config.yaml
n_layer: 16
d_model: 384
n_head: 6
n_kv_head: 6
head_dim: 64
d_mlp: 1536
vocab_size: 2048
activation: "gelu"
norm: "layernorm"
norm_place: "pre"
norm_eps: 1e-05
positions: "rope"
rope_base: 25700.0
rope_fraction: 0.25
qk_norm: false
attn_scale: 0.125
bias: "qkv"
tie_embeddings: false
parallel_block: true
init: "normal"
init_std_qkv: 0.0245
init_std_o: 0.0
init_std_up: 0.0245
init_std_down: 0.0
init_mimetic: 0.7
optimizer: "soap_variant"
lr: 0.00764
lr_mult_up: 0.754
beta1: 0.95
beta2: 0.95
lr_head: 0.0075
grad_clip: 1.0
warmup_steps: 200
schedule: "wsd"
decay_fraction: 0.698
decay_shape: "linear"
final_lr_fraction: 0.0
batch_tokens: 262144
seq_len: 256
doc_mask: true
train_tokens: 899800000
steps: 3433
dataset: "wikipedia_en"
Each number is 128 + 32 x the weight over the matrix's rms, rounded and kept within 0 to 255. Layers, rows and columns count from 0. Numbers have three digits each.

# layer 3 attention value, 384x384, rms 0.184, rows 198-255, columns 0-63
161065184133151110060127152120150092153156128132128115201110167137077038136112041089139104174138166156165090190082148093186098124130107105115089139139155167136093158123119130136133148131166088
099154152091136122147110079126091054076144146159122152118151098149111130113133139084152183066095147120135139118127136149053115126171117089150155141177070152138093106087125121029098150144129081
148100117145130074130134072110178132151168160085189103171142095088115152145137111179142103118113117120121135126094180132156145166116130178163120118082161078124098101081114123132109134051124161
170094098156132098061099121117115153085071171141180131149096103125140127060104154137157164165097169253170195163090152129074116209103141085185148094114108166156080154069142097066129102108116092
128166109094120163186150131119139101150102157169085062077126063126120121148144147065132126139124133160150096100108126099162116039122133132092130115140108161118131068133099143131146134096098118
091171221066091091141149087061119088111162163185169133147137184124116078152183087133095142139134127127153098079100147131104159185036134079144121108112134089086114096113117157131063140127170145
132052159172120108147166184067112077065121104126104183155116112129128138123149095093123090153126176105146108166133090134138179105129057168174083130150114137161094139086155163186163146149119093
128130069090073188152129140181147136113159152135090107155167118081173154149105169147170105087069162123115146163111151146159128172113162158133091128127160099168116099126149133087111106133166094
109156140098167188106128125147141156192081106164106150102124088111166117126077167092137130101107172134111153173080194098123098131109153096063159120143066139113119151159083143166089117148167114
108154116170093156114091100142099140145144137155151109126116155135155103106078119080084132066144150132141137131069105083135166134146158178087119118175130116103042104103061076121115130173111127
100102104067142101139122120142096089140172141135152138112130171179105142099086123107199128125101131132114111104115081165106150148123123125087141098133151112113150139139155190102194139065165125
167079148166132079076161159105125120097132136107187123168198115112088094139095119118065087173173151126128131112128164161172166143070142168118074091112107155155101173128067151117162144141148157
135155136115102150108185113128095111147093151118116078078149155158115109117166155137212080132108137103119129117170129129122124096134142132076184157137107134158129159105111149121169125116182070
116042128154184156056143146140147152085113107169138104194109158146131168137128096168114091143171180109164125139159108107111127072173105147158121094087125152104128156166079066137162173171136086
142110142157128196143147115076127061175168108239108098130123185137147086159139103123133144088162171114180140191114119061088133170137122129144157125152140112133085111066115194177092147144085145
129169169183107162097083135130093153149115152091115157185169109132155095092099109112122068125076163140149121203089122128157106144172193067154082135056139137132154160142126077070129130073172130
137151094104142084170202105151157114142167095132145174159176145145069094104130114087134176114157151173161109193092177092104081075183168133157123160110116087125118234117142142169097178097123152
085126138151137143202135072086099097158112132136094096161201075158064089123110097067107117158111166090174159181114162144143117124116131094167035139161187084138123146056078109055132120137095090
128130163125158081105147126140149113094194115158092117101086167221072130152145075157107173221205059125090094127091134156146148130110074127119145109071233204126100176147057087114194193131137148
163121166104153133104055202119170097105123056108157100216118167149091132091104096149116056103152103130144151144121201107205093120108146106114137115096110098090122121115084086192091126097105138
134107161142176131184145170121153110132132163113136149137108082144117042136158095115120173129108211081152125102107107168173130152173131135113025159173083089184092129095169084097128132144099092
155157092139179180082078163154076140146150133114121138210124165119123102153117104134104110166127078037151149090076154118134172162150138148106183087083146149084129171104106144113093133090128170
149173136147143090126162139129080136138156156174086073104086125112136148109115172157102114120128115122115216133103086135166090148116190123099100141109080189148146117090131140117120175135115148
081118152061129116100147131070098191137124081100134136088157130113142164179210151150104157149173087058182113129130123146115155037150114148136190161107129136084140240136117139160121131127078180
059050165130136181144114095152171156156102191068109033124100119154166157174133076059108114120141111049132214190133122135201160138193129152167098134167119121180090091151128092079101135197173089
160170115131141189181091136083096100147101137123102043149119065097192104200121078098128135141066104152125158149172136107174115036153160175136113193126115107102107079170107152151060117130112162
149160069144166060130129082082138081127083132170119143139159122104172112087137168060137150000107098165169134099055081136144158134135128183176082097218128109170017086087130174081087111120144157
103105119102104106062178131146114146146068089099100149098120173085109158110135174088095124144169194122119159152151077121186147160157126139148150190088204139115145129146163130097108120230090129
073155159126172144131132168149154152164111184162089177161112213110165086148120157146154169139132143079088172149145132119137119077082144130167092114123086143077172133101089147116159123184085102
160103115171187128114130154127112132086132130108177140132144170130098138128168162094179080107129101094117094142132128166088111097124060146179172114128126185190151134129138126147050102104168061
069183146115110148139140180101206123170153070123053134176186128185082119147088118086116169142158155116085099132097145147135134133085149057169151098100176081166058122147164066244099193145093163
107163190066105111157110170134147132072098156126139102106101126110105100090114146092139090158122152083167133190125117180089082151169107100092104113103125081119113167068132099131102131121075093
150174129118114110071149063112114113110112094137189156152167093122213135093121081140185111124148102158120122130133161117143164213106120183122167131133129076110107220130117188157086076132147133
116196106172123148090140175114046098134086075220136127087162070136096106140111163094065086132112124151157103120082140044133083151156138070137162147132111116153071188180147091124220159108148149
107154122148137089139140158147145130183099160093105150101101087171166166135108090128093095162131149070126106086110115075175114127122109114102110111123141120140102130091098203177165183128164122
137136082131129103081162136112114106150164076124152126123187157086113135120109096197116145121170137107110084117143157090108154110133122188130124161116176160083134122219189097137148169172139144
134148126211091092151116107110111133142054155181090113149092090179190096130168161073144144161105163118151130096188073132151139096184116090186125162158145120096168164150160127102135109106173124
144148173112148120176116107146135150163103155138083099115168070093156117100169131115115146083084116160122156117157053110125157133135120127077053118166146148130145148174125170108116092104144126
125153125161071140066130133120218142077174133150114101161177152149164144080117146135113104128212120125134078111128138112121145162090127120147179123057142108145065168097108135062150135117163136
128121114094157145076122142124127076122117120128109189110128129084093155139112181112165177095140145131170118129150143129138160182168122081095151131177081121115136056092145102105107184123108085
125103108070095112082137127168119131105169059126058149133113139176074095098097184149086098136176127106103123160121106153145128076130146175165166132148157124096139117162173102212120106182109214
152189084101083089119129109079137143134171069136210137184199103107117097095102075104112179136175119140085059097179187117159151135128121184145165118095097087152125163086126108158126186128113151
133172135105092104132185076114176124122094101126157105136139065151073089087139136053130141179143147118115128083123151080105120125173094130103135140112089096117088123117175163119109132100149085
119191101138088101163195127105097145073113159205070094103139134088118165091118119164122156112103139123133161072108086147047127130101116178199153159107132140090104139118146129134153115134158133
184162111224111070088133136121139061096125091128133145146199081127105077127190126120115184121112123137133154149129080175082119076086130110148146113104150079134175189116127071148071140139150124
116140132096129142104130148158126100156140112127090175155075143181087102104138108166157095101095148054103125095167071150055100132127101123170107126134148119122096170106129107118104140159094108
109183170132112162140141051067109184143106102168185142140082123120149174109095155121179132167143148184149162136186179133193126187107096100122130129128065181140121108127102233144192077130110151
143123155127117128136090147159162101123116095139132130149160135139093143126147101089127141085112159053092060078155049151174177101131052099177118144123076165107097103154138078127110127181175083
066137145132135218173152084118176094111156079147091127147111119137176094116181099134169184161096150040143160138147125118122142176128100102144066115201124093172165056091167164084141114140126093
133106134164132150064138093172126140146104096101174106116168106096131134111039071095147139108140088125167073117093130123147107148120047190157136142085233147196099120139160143141154076142155149
090114143148173166149154080143114100101134116129157094140164145164197146103110126123129131117118089086142195130136103130107147176118088135137106126114203165156124142157140172129067125121167163
183099092162116086108110113096106171141156123133111112143140157101117124158140128137162133169166134082139139149133117160183162132097116112123113080103089131194104098085136140125147163045156103
101122137173129132120094114179091148137121130204143200127133176077104150094087091118118087065141165164131079115091088130078104115157179134151133145133109178160093155122115142108062145207170118
192113155155116116143099149144153127164158175096134103132174163143159130126151162089056134116112144097134132084199156100168140222116191093088132137110135095145170075119125122095049174073088095
134105157117106125137130115037150123086107158066198057081154105046173159113127112121160188133099124137147105125139133138115093104110121167123096114119100130135128134126061143105153088124110084
131133087104130087119117152150119170191120069144037092116121218135152072105085102101176081166147146085118114179139116106168092158148135155176133115091137169128148168096139149120132101103134175
095157105134118135054106131157178163156108093134167150135070124094184156180121141171128090075135140127078136131120150125071113142143194044102136184108036127187137109141096045103079158098122141
141100139084118070096129151127129149095144116153155099096097170121104124102153045077178118137160121134050133203199137106137097161150107066148168132131159115075126185126151123108123115142129100
# layer 3 attention output (transposed), 384x384, rms 0.17, rows 198-255, columns 0-63
196111094133153095135102166111139106163101120104157131106087116101125145171100238170162205157156159090158145139149133113098084098109079190081111137145093103163148127103059169112106172138166122
117114072104209105126125165108162124134171160085150146104180133117103062162173155144174144059087131088095148114136136151118144089139187109164103122095172069078252087148114161144136120125148118
140136177127127088102148159197127119115080102143107124188135164080182088143169168148159109147124157165100082128113136111138157145096132027152135069112094103088143185155158172140153125119149194
173127138140196130076140132079149155102148108159169146178155172157073135130165176063090105137168135122112120109120132126091103091159120141163110171111139104151117164126101153140192128158159086
116168082116149174160112150145131163116146142126175094150173144139134079112137091091151072115073077151088116177150125104061103145104095148152126152092095180142131056136151104163108176097121110
124100108101143127103091157170107109149166158074132115128120164160141117112050115083113145090089105109107150156115152116060184113099142155160114151116120180121096133113169169153084119073189147
136057104126121133112120127061091105186143145130087139114163089102158094096161163184128125177088149103087121129145082125137151162099174143125177152148135066125184142095158119127166094143092144
109133166175101100120146163149179133149169139134152106144137174073148085104133120153160137144083123155137121203090174165097057094115145160139118102153131145142135147115104155144122150146148090
133122155135090062121110168144183140160122147150171139098138140161066141198134155039123110218145049103166085135118158112075092172169116145122170152052089098145191126094087125073186104126117131
140089149122140137076146156136160108106104125172168088113142069135148116142141114158148160156084095148102132069135123110109136078119086110113116124119109068188102119151113108147142137136129126
137104171154171111116136134056140110099138157137208019113123098118111137073108125167092141182096144155134134092190180158121085125098104104128080127108170149154087184132170101179158160120094110
080179128130169142110104114137150163085135060144129147152131173162171144148156112199194143141155166149112174086118110119118148158153119128116155107091115059133157200161106156065158115153105132
098144137127088112159104102175099098124089133140099086132122164154150104138069165098132153141083131133144137141132146149118156162126144102098153125151101083099158078143127155143125090123116165
117109129142162171128162110150085187129153130120113217104173136141141146101184138091136103144155128122105158136135124138125185124089120146103188106126173096123147123137145162185130059196148214
101124148080142119119081161130108159106141146111159165159185159136115111142148176100174149096184096118148125059138120047179132191144159153113150105104111128150102114079146146113166143097093149
108125073138161135128087113184184152106094187155112213125123161098147108131129209090235166143088115117150129128146154075121127155225157154137143128097080116121121141115131132141121180112084112
214121134112168131113130130104188159128127146131103116113135116133156138097159158141110141116146124087198119079094088115048127101092121189134098096102097144150091147125169103104143146114090139
092125103069122163149135117103145065113123139095075138126152143186181143096089156201108139155171125119133113160206151146115084101044136103085111118072055109152122145113131113096171109158150111
149115087147131116136107096116114175120091149107144039121114120141124147098144156189101169091174106118095149134132135128127133091139116141181082195155131111075114138187140172086107100110104191
144134148147147146184114137082112164176149116155054113095117123118160135179115090086181147172142193141106139189118183142156104143156106164121135127185137117196163142106173172115126113115116126
146178108097130084175148085115172124138121121207095162224080126175133161139135150135103091105153112089147154172145116177125099158167124173197181122139150101165125117117156141108092132150176125
176087109192140177181124175116154140139087121094137108122138151089133080150058093167128118113139110136163143108184117086085140131113103146115165059072123121142150121155142144128133088109146162
135155162147122120145139138111153148152128115145090120143174169166138072123088165181181064077131163095139135164139179085179143132156140137087133136133129132114153184134125121112167110183108117
118064115170109154122148096145062156138152141085106146154109069133114131110084109121112084117128136137163146083115100104153189122111210128142143134144164096117092181169139112149104156109118193
065118137108109127230097110134176085121228115013151082106196169132149117153104123142104040129107148123083199157091097087139178117116135141125157085111099083113156096071086139164185113121150062
155170159140144148137112086116151084157153154085155089100125124157073153191074078113166156118147149103125172119119130113124090180175136142140144171116158173101131120122136091099148117123108076
114132186089145140099106162088166138049124112122136111168145175150157103127139157072101090097159054107132163105142100082144099140121094154087158141073083075122120130185133131167165119112115111
148094092111195071171083099097068108108150142145119144101113126050099160092169160110113095117129155143111101109122088100093081099130096158132178094150132103158120125090125116147128110169158162
148135090184101100128107179132121130131201125181187117174109130125169108112087103113117170123116125193136093210106070147156179120106104176114139139104192117176127117143124126139111100143129114
124111183181140106132125122120140233082144107147101151105182138161106178111145063138084116203173112074148162102101093121077136102159114149093139167178164157121158131080156145121155122121119154
152098129102120118143140039104070117086126155109119140124163094163129080114072074148152098116097180115099100173169082124108125087109183126115072138134136116135117106111101165150094131107111141
165127143144122089127061158109077120101087165113062148147102137117101080122080102114170102195129140174140043124182118097065162156179155122187146136152107206210086111125093106098097058166118133
140086172131071193125116100061096130174107170155177091146096128130130114155148132123130159156124056123060176112127107146091146145048117107156137159170117147096139186126144133156121097123123148
118151130122123142176124128166135148150102078092128143144139147115168169101167152133122095133148110094103120102052140134133134131129147108034161123157140150118113095098123130170174055129146170
158126095157171127173158168123138105168097097164115131124139101115128123082069133195063155129128118098120139120110150127124078129125189056164122128130153149154079124169178111153163121131111141
119086128092067155161159095155150132134102106055071158062160126127104168102069151148072129111113120122110108099120112067122118156125144116142105139170125142132145126138161096092162128133110104
137143107112120151151170138098156167169105120127160133134126134107104096163161108105140081146116107157142120102166084184151168162155116142110113137146153157070118109101154148090118091094151085
098112136156154187131103155097145074146090163131126107056137099141140110144200211127106120083138061183092177105184116103160050180107147174116117111056135126092172130070208124129123151165105127
108108102162115120127083129141141161094106161055152095099127100127119112120105109096123117134057111135142196080151114099161154080173077177113088164145146121068119126192117109098124161119160116
124096115092148092196167137162134112133103102122143142163129116081147097141116193077077146168113122123099127138145115127111148095101146158139129154124131056094143176113179171085143185122125119
160141134135071157149079144095126027136101110128149132145119107140112116141097127131104114150117094091091160124114154136092159111104044142122171103136083103122095064165090077112167087182106183
101121125156125129135168148121109131096101096058096144158092067118153093098125101139146121143118125085097110156124148126113092104133145167141108083147102061097097121133108125056219125089122138
142129143085072170097112152117170124138108135096104099119174140199106093170148169159166106166133111108106169132117111124113146111098125157129127170118138123056170121113139132107178071072136146
136184146153105120179097095101095167161112128100196133100103153122162131139189145177202102150157126121154152136131167126133127158119057159132110103075108221114093103161161052158144064125196175
106128118053136118159112077101103114142096115125120126110090149153181116097159045115164095121134140139095124116078140121117150123092126120123170062154198158113124159087103149136107154142124194
150145110123108103071095074152133105104129136121121137150083171084095128139125078092195119124059174100142172182127122158161160164089113095114169107104105122118123085159074119135151086030167146
077085142133117129170155131221112157164171103099133109133080158073178123128240134109201161148169036132143119163139128133098117149135125181150114177125170156124088124097127150147056077140144076
136153109130138149110089089163128137085162123141089136066120186157122107146146113141174151099106059062133131166108176118091192173149126097141122077157096097114146136082091091094126147126136153
113156167178109137146108132091145129149137172148145094134142082109106075149134151086082137069106097078128142124113146142152111121131123114039125119110177137155149089093134139122120106166206131
114151161133162133140120154175085119157083137151105106128110137118195133125163137158190134103180139126155131137125124101152156077132173108147166125113148161064108091114095139168099175082116101
122110166182103120158136141131114129124115148145142137102143145187166127157136102123087116158087158182101144057198117110133126125204078134139112179098150151182163107113145157125201141107142083
090123133183079174097152102140108102082163118108134143173147152076128105111114111143097142120154136119133149156078098099146157142139167112105142125109099099082078081145139168073139139113095152
102127066162132157091098167134136101089200180143170101151125113127123146121119130149040147124076183136157137183137105117073185140154066100101100088169122135169104164112076141088132165069146124
068143177153092089141142169144176095159081134142172094179152124136127120110088103168147148172133161169154073109182096079181128145091122116156125161126144119164175091102059141123131175112160114
126187151151152124129139161104155145076203191153181179175124109091078170143076139164175139163153099173114124165105111120130103081155120133140128087119139122157112161145123142156140154131169147
170162117146046114163135118058100174161134174097110135083143154139154122143148109105096154158162129131158133113193122097099139147124113082084149077134041120128075136144099147104126174058119151
085141104125152141114122131080081160135015129140136139125125132146075135183152072069123171142118147132149065152166149117086161175126147094164143146085145102191092076159101145127098173097096179
152132158157105100105109138090113177121183097093166135153080066104166163107085110163065136135140112159080166158170106108072182109143111115147138109162122154141108096170135092132067150104151120
# layer 3 attention query, 384x384, rms 0.237, rows 256-304, columns 0-63
122159086159107173111070135097108141160104112110081091160140192165123124093129109114138128137165129123100164146124155129110153076153089149129099155145132108152133170145178126171185098111146142
119122155169115138123144124144102108118123157127116097130155153118135119111156087185143128114156083124128122107123110182117115105133120101097127121112117125150179173204134116112121106116148135
086109123069119191112126108128109118121159081152153129148178168109142112103123135106131113141120143159176144176143129124138139109094118114138118118153128126128120085116145117126141146094119141
111149089128090150138146136147112102097133098108152077119164215138134161136124141146134093070130169146106097148184148138127120179065169155123106161140109115110052108136124093127110147151089103
102156101092099160148147095126181114149127118126148100109131146137127102127153106140164107160132140103168119147125091141136136184083129076142120157155096147153111112119149070200139155131153090
087125153116095092101094151131111099119164115165136120095135134111120173068122157109072120113167135132112126082096138088170106069118119101105144098110171089135145143132119084126122089116073183
095134096130126122137132132096145165110138099163143101128154110089152132159153131136162096113132117105072142147132154147152167134161117078132172108114139191115135040127137084139130084148104140
122134094174158125134119098103145147173153131122130191107089057214177172080133120125117134144135183141104125141153143110143137146116139137073129100161167130184121132178099172139173119154090131
158145129175126127113116101130091120186184120121139128115125092148128169140113143172099130099123108116148063123136138108159177096166105146140139116130131106121117169152106134123145099144135122
137127071158138141149152138137113117146092121148134085127132129102103120096153133110099101137139134150184110102097163111120109133108124125084133158146132101113112155135167108136092110173137131
163115089124095127105127127114126108108127139146175130073121159104123114179113157125116067104082127167109131178117104105135084157085125150145109117151123111130142117103134140075145175142138105
114056119136082107112188149184133126118165123103170103147078131098082134142078106178134127100134097084137080132103140147057152047092138158165144143148130141085081190172122163055136085131177110
112116106136164181156144155122127118120139135106109092097094126122161124148102143161151121129114125167117112103157136130155123121090133101112148136117125139165155082129176143099169171100126133
141145128145136117155194114146102126133107146158114108123123118202143170123126134164143120101119145096128108140137106147152109122150179119101101129143120174140146128131140073068123111077114122
135164060083133184167131122091061112100106085121104103142117131098184106125118150130173091095174139138144108113198147097114117101144122117099098107099083162117140114162123083049101114120118131
112087162128128107108096138135141141133116105180134124114131097138126172122105102162119119157143160159145166125159130070132088159157126119136156187119126115180161161197153159112105068143164104
182123125145134178086154136116111110160104162137155134153113088121135109108113152115137143165090129125051109115151151131136144128104122082114134110153092148132131122120145173112140124095129137
124189113084151146165124156131134117177172178160109156135095101087126126124154121135166139145147124163107096133144097138096105088113180140129125096122117132097112186069136074077060131152170113
136122105114134123115132150114119116084131120137139112142111119132153124163131092146132162131119099171150092144206082157117123127107156171155118120114101080108133087121157112115159114201141155
135143127098120110116115128176117168120120143132123129118131130078106097082111190141174180139118086139104104069158082131106098116111159162085103189127136086066149094172149122084081145157154161
174133094153114142189153127136114159107151127149124071118121188153140135102114074095104141149131108111128145127167133120142116156140148171134099090136115137131117159101096121136102105085133120
161095114122121165129115178144166117133134117092142099135137136158122124090117109113163141137093181081148124093110066117131124143093084162134158119141149155154102095145102108155132135137153159
182128167089156177111120157109077039172098106158108107117138128033088127156092132169138188118133128115171125163132113134106122108118108114113140100172099125162101099127116107113107086145091131
135061123151161108143085146179128170158134153122108143132168122136143163113142086130111122127125128133132125120075142114112140154134151136095117096174166052156134096124171081081132117131140158
108146118122085131113116114104082104140158115079119097134146120136172105089128137095151134130103126142144146157163126150105132091130184115127134146093122156130159101080130132157151124157124129
169150115121136120122163123157103141150115103132099141200120130149118135134094107167194127135096153127102117158115159111118124129107111092085139098121101128085171090150159141138146076135121183
111076112113130145130139135080122109130163174122132109129087170164122122111139166099115154128138075148140118099180108154128137143148120147173137139112092122125123141139093125083155122129182096
134085123168111111099125093141142118121091204113148156174089141134058126122155116118119155158110151130107143132089142180112072178108103172146197121149179109107118138060131178089090110167136119
145164099200137166100102126142090148146108132174135097162135110139117124161167157092079167098164146082137115113125176142166130092133113136064148162109107122098134111136073115131137083163133075
168091090152106136099153118116097119084145127120098100152165105104084147154099136170154083111182132165140165107192138122128152138135130136208124122125187118094101152134168139120172149087136096
122145067102144136118137152105119109114102132096085146103128153154089130116155176107082109161135147040097142163129123154111150120124070123149121131157109163082096097128175170102103111131138091
090137114120131132180174125093053103105158159109113107120165123105086104149096102167126118095112111162190125095143121175132115179114157101123113164154125172113149113107204189131105121162134107
117149120148097132134120142197141104093169107133131126126165137133105157139114120111147138127104094144110110113168100134095137144142111139096140120120144118108159143087109132106157103108144119
148145133134180133129078136128103119075157164136175116135095100134133111124141084174168128141138134120105122117144173114143143177154116100139105086129138153137117099147130110116129114080119103
163146144145141141131087088098118116073078126120129130135131155121111152159111114127107151109154151188126127195207184128104133135120148224138093117102161096169120137152138069164132135075114148
127149117147131109143137138151081119096125158095148111070143143155125137133103149120191099126127153154145092106128149136094115164137063112160149161122133124149121092165167117152129149145143152
132107162127150184148086093154147119115148154121162089082147172152076119133093111133194110136140154134078132150107085143136124123164116141111170139127131177106152119138122125124140121106171123
169130107098122147092113168161110163149183099142144141117100145100100158087149148078098159172135165062117152174115077157147123106135119115167130131135114154157130119148133100120098132119118121
137127125129090113077124109122113129136163129165146157159138094139128122159081105114126090154148124143156125094118147072082132077155098129169127160147127172126139116122097167158070111140091149
119145124098125125122130120165143091164077162099097134147100088157120128143155152140125145102108091138100062143193166113156110109096106143117112143149122087069085123141123137115121111111121123
139160118158099128107205175150176115138195146100136133096127104127117149151079089110161158107125127128176188107142144153092107146141116125083141166166113134175101113146120127094111126098048169
075119121092162133107097172149101135143106097080107193128150134196146098143129126129112224162143110119121124125113120145157108201122154107156137072047106172108115159061150123161107179148115152
135149134136152140109136075106135127110124110148125095142152203147164144129104187114174125132131124134160110129171127097122116133104137173117135047160056095129065137115116072101114102112094137
148134115126145136140159111189086181100147121097149131183136146159142082143118122150155180146108134179069147165073124100117106107155092160135149109138140106111148152108091114085105197141120111
119111126153105126115072159170109099132072174152169159193124116147121124096144125120098169156114112098138121173146121070129100166187146125136139119069076077128160120112100095168128150125125139
102136140111168132124150153147139149162128159131215101130058129108143162171112151139148123046106048128115097123083119111100078125137148146129112118116111169092156158115063155154103152170077105
117182106115119154180121119162101132126123107119100141105132093162095134138135076087181157168168101109156134119096164182090151125121116135126138158116120128127079080128101137188147122123117118
128126139081137107102081149059132188135120086134133071082127069101108120115132126153139142166117119089134148123140146116144126109107200211113153168178150088156161144116132178144101122156122089
101091170148109114155139169157148165149098141093073128125139115160174107124131120079202217123138133094130151137154141112122140190136115110116103135089135136119131108138114140153178122141124137
# layer 3 attention key, 384x384, rms 0.237, rows 256-304, columns 0-63
110139101128136151132136136134132148139123126134153114092147127140113106103124133134132080135121117108129125145124140113137110132193096156133133126122114146137097147149159159138141100124124117
105129138149151126119144118114105122111123138126123120128122153121128098105156118109125127144142103161131154138099117135116116098102115145110120148118142119114149154115110126091108133109102134
149124120137106114140094148112125072122147136110141135118077117131134159155107090147138122113138114126162139148117114115112143113113146142151117129111161132123158126148145097124147108149114130
105163126114139087129147159119111125129111167091133133110164117130183128171120106197132176111162120128143105068144099114169085127140104102135143096135116140132112124146129145181104113107139132
128142106086128130128132052142133138086180092126093139131129114125141132133115126160151161068130100169139134175138121101123159091172124128105141096183138128166130123139148094160164118151157118
173147074113167184108148162159097118044123102154121093154150111147178091089140163094125188133143111103158100112127130171152173154109086195152129134131135116075053146091105097145108120151099143
138094136085110089128150105146176151138127104128121117168122130189194179148111160141164132102053142143181128108095109114132161172109100128111125131071096125128129133100158182119143125163165128
130128098114127077129131133115072178129086129122111190086093110169151139186110178117086129096133152178159141118167161121144166155119173139112179087113188171087063128109145105082077130159143140
119112124128150138137132148135117117138127134121136106081128144135125133127124093130127113131129107151131109113118109097150159138057152129150126127111117111108121132137128120106121106107156149
112105141153134139106125129092147126138109140125152164132151108145124153122120112097102125115071135099129144115145139157135129138142129106127125135120089132100122141113137115126140078135154142
059105139125108176099117093108112140126108149122151144118131136127093122150106105111132126107141147120162114137115119191128125147139095082127120105070141071111126131148123139112181123147144121
135153114141123160113127093122106109137166115126088134115099154156125143122165120166141083140149105185113189176097125153115112061098151154134120161121159101101106100097148122102071131122105102
112104127118101113151135117156100156139155188131136092138079101073156116157114155109132143116100144151131144147121105140125126113147125101145154169113142122152160154136145154165140117125106125
116127135135126143101098142118083145137153114133139149155122100146137115142125126121097100106121165168105174110139114129157114113144200153144073134128106158112122118094144096131077118110133160
133147121165167136106135096167153128124165126091085133149126164111205125125132148117160045138137141126165151124140115137164130216174158156124131100152129182116102062172138157104111119087093116
108149096123108087093169124136145141096091131133084119114124114149134117194081132124129179132142112129139129090124084140113115153108118121115122164123120083113178106138138112155115123090128122
145109158142137144168137120161111162137152180115119108154193103106115070155142129137122097137114142136045126089148094081140078120133115076099107108175167095111119120120159082075130112125152110
132147102140148174141060132113170069142124144120097141173106155069156111106125171095137156119134115075140129172143142141078133131136182136173072161105064132099131151097131101126112089071081177
159096109158120117142076130121161155106170117111152104164109123131161158142125125161088107099091130131113121115161064161097116137129114142199119128051163112107087129128130154150165120153171153
136156133147109166121115148114159123119179140150105155124102134107088140097123092125133132116145214086133158181128116150080085108142144132134123241134113118165126091094119143143139137061131129
140091181120147102131134179136139091148086143103066111089110167153138120132136145129036115108125128126086130197104097085207151137181164130150113072107094161128115118148111124147083102153150118
118099140103097103084148124139159130124088133131128105121130157190174131116173124163138113123137124125162145076134145117127131169155167114128122154132120152149093142084121120172124146074133165
120118139098191117154108134094091112093147138110118181152179129100144112128150152167121115125142146103132092147133087165151071165131123144126140115106088142200114113121146111140114090122154133
141125164098115124081118146160046137133123135137108139126163182120144078130160170084101131136107130163162080151078158143151162069151144129180132153156148099143065116142150096117114145154167180
079117139124114095150144123186118106097104089146154120164116120151157124073130072117121106082146104116097138096052107094116073156112222147114116121132123130144087082125124138104138108109067111
136148105080166127116095111130153154126127099097066143102126061130152118143119170143131101116156124104114159095142190062065085113151115159138122154147100133186137164143124123189108183082157104
133101142113141130136092091143154139104118112127146141128078184174112098150101135123087109130093140166113135127121122018142118181173095139105104089112084121112125116147121088148135116152136110
170150107201087151160154111117186138112109103128133114141138063171139166118163145038094106125110175088123144166121151163113083128064129170139109115152077132102167095147159154124229123104121129
123098127141076148095140120171079134133130126125172118126153145069155143211118174070118154120114168115124070116118139152172133127124109116112154145118113111109141143118141173132147103072167153
130139135118110109090201114120086133127140096105101110147144091147159130099107173129124111093124084100105148136191106151122125053173115118158099130111148114142162115096102070151143153105129070
189126106122104139107137105092161061049102110097092170136111127139138151127133160121128131129142147081167155158126158166118132109133109131172150102145154098142117144135157132121128169102130136
119132162071124184106092118116121130123157137160128104102151108153143136152181086120127139121155108140159116125095146130108136155130185132128111132149064215098128134100134113157141112138122116
136101144096127090137125099127168136137092164138131135175175123125128104119149137132113147126176166124128155123150096156111140119081078114130125183068149140134129126107139138132176174136190130
139046135119130130187100153133033130079124196072148134121106118160122101147120111143097139103138187163137132161177119111128118117140138185129141087114163104124113162108116109100099133122078143
110149133187078159132125128176143117091125128135128138151125124149142165155145126093087096117108106099071160138165160114098140128120121127171077142122136153146143118135103120157135105178104142
121196128146115161106113085133117169133097132117169152145134132136156156093098128109143143108139140100119119138115090225108159107105134076113153123149133123118170136141134097132106139118124119
195097150145095116118119129137096153138139152108172145112112147157100113128062089154159120088131115117124126128073120127125167103099132145109134124109123131125160136145106143144179157183100147
097149160176146143136150102132104122107111126135132151113090110112116139114138157078092117147120153103128171135156040136127135113162156161127152113112153087148117112121101098069119120134079126
120099157096142117118090122126097146128096100127098196147168033143140114103181139147133153100121070138125103101090140133139123146146155164087122091110154140143143148122149152098109123107127131
140112108128131123101161181123102128136127139111160138117121132075133105148133115103112183123122091064150119124104115098073124172140096107125110131169183123092180149143161150133137119203159125
124188149141134072147136124191184135122132137114130130044119112129127134152124109185118138135156134115110112128125168168193156132154123177129092137156151140128152133127097133129131129109059159
104204117106169126124147084101158118134133093140143160173077120101142151163121106179145130141107172127145104121150080105101075177120124146133120132074102102092153137103150130152140164151139126
112183107117154114127149079116135124138130137158121146140092135086103164121120114119112109112122127140092150152082125094086120119078110119153136111138144131124084112102173108123083075127156159
139150146117092106124067156155152155152166142117175181122104143101125143095083171128127140122128135182159181159105124125122123151150156145205151124109136139129160125112138119079087123084123144
109162135155102138140141170150114129152133171141144121150106104098125150086097104230145115170120140124138129182118119111117124138171124058083173091114130134128144083109160103162119142176120119
137147096155160120132116128151165072155090085110130104111127129173122155119104092223144143118126135136086141088158151150106135132143077118104141096127105113063132117134127126123089137082159170
148121093134120129169122127116120137106139155134135089112139119096092086136137201126094180139155122158115065126130133139118122148119099087109092141124078116139133125157142105150142167123143104
107110218090076167099119091103146133165150157127106183110086100180126106100142107097111140104113137080132147150100165140108127126116093133199212177123160068112100126052142136088121143097154087
123140144158132133085153151194134188140111116146132210130089123110107096104158151164080145120133180083115153183107055140172156089144167143117153125114113179158139146055157144151124127122123131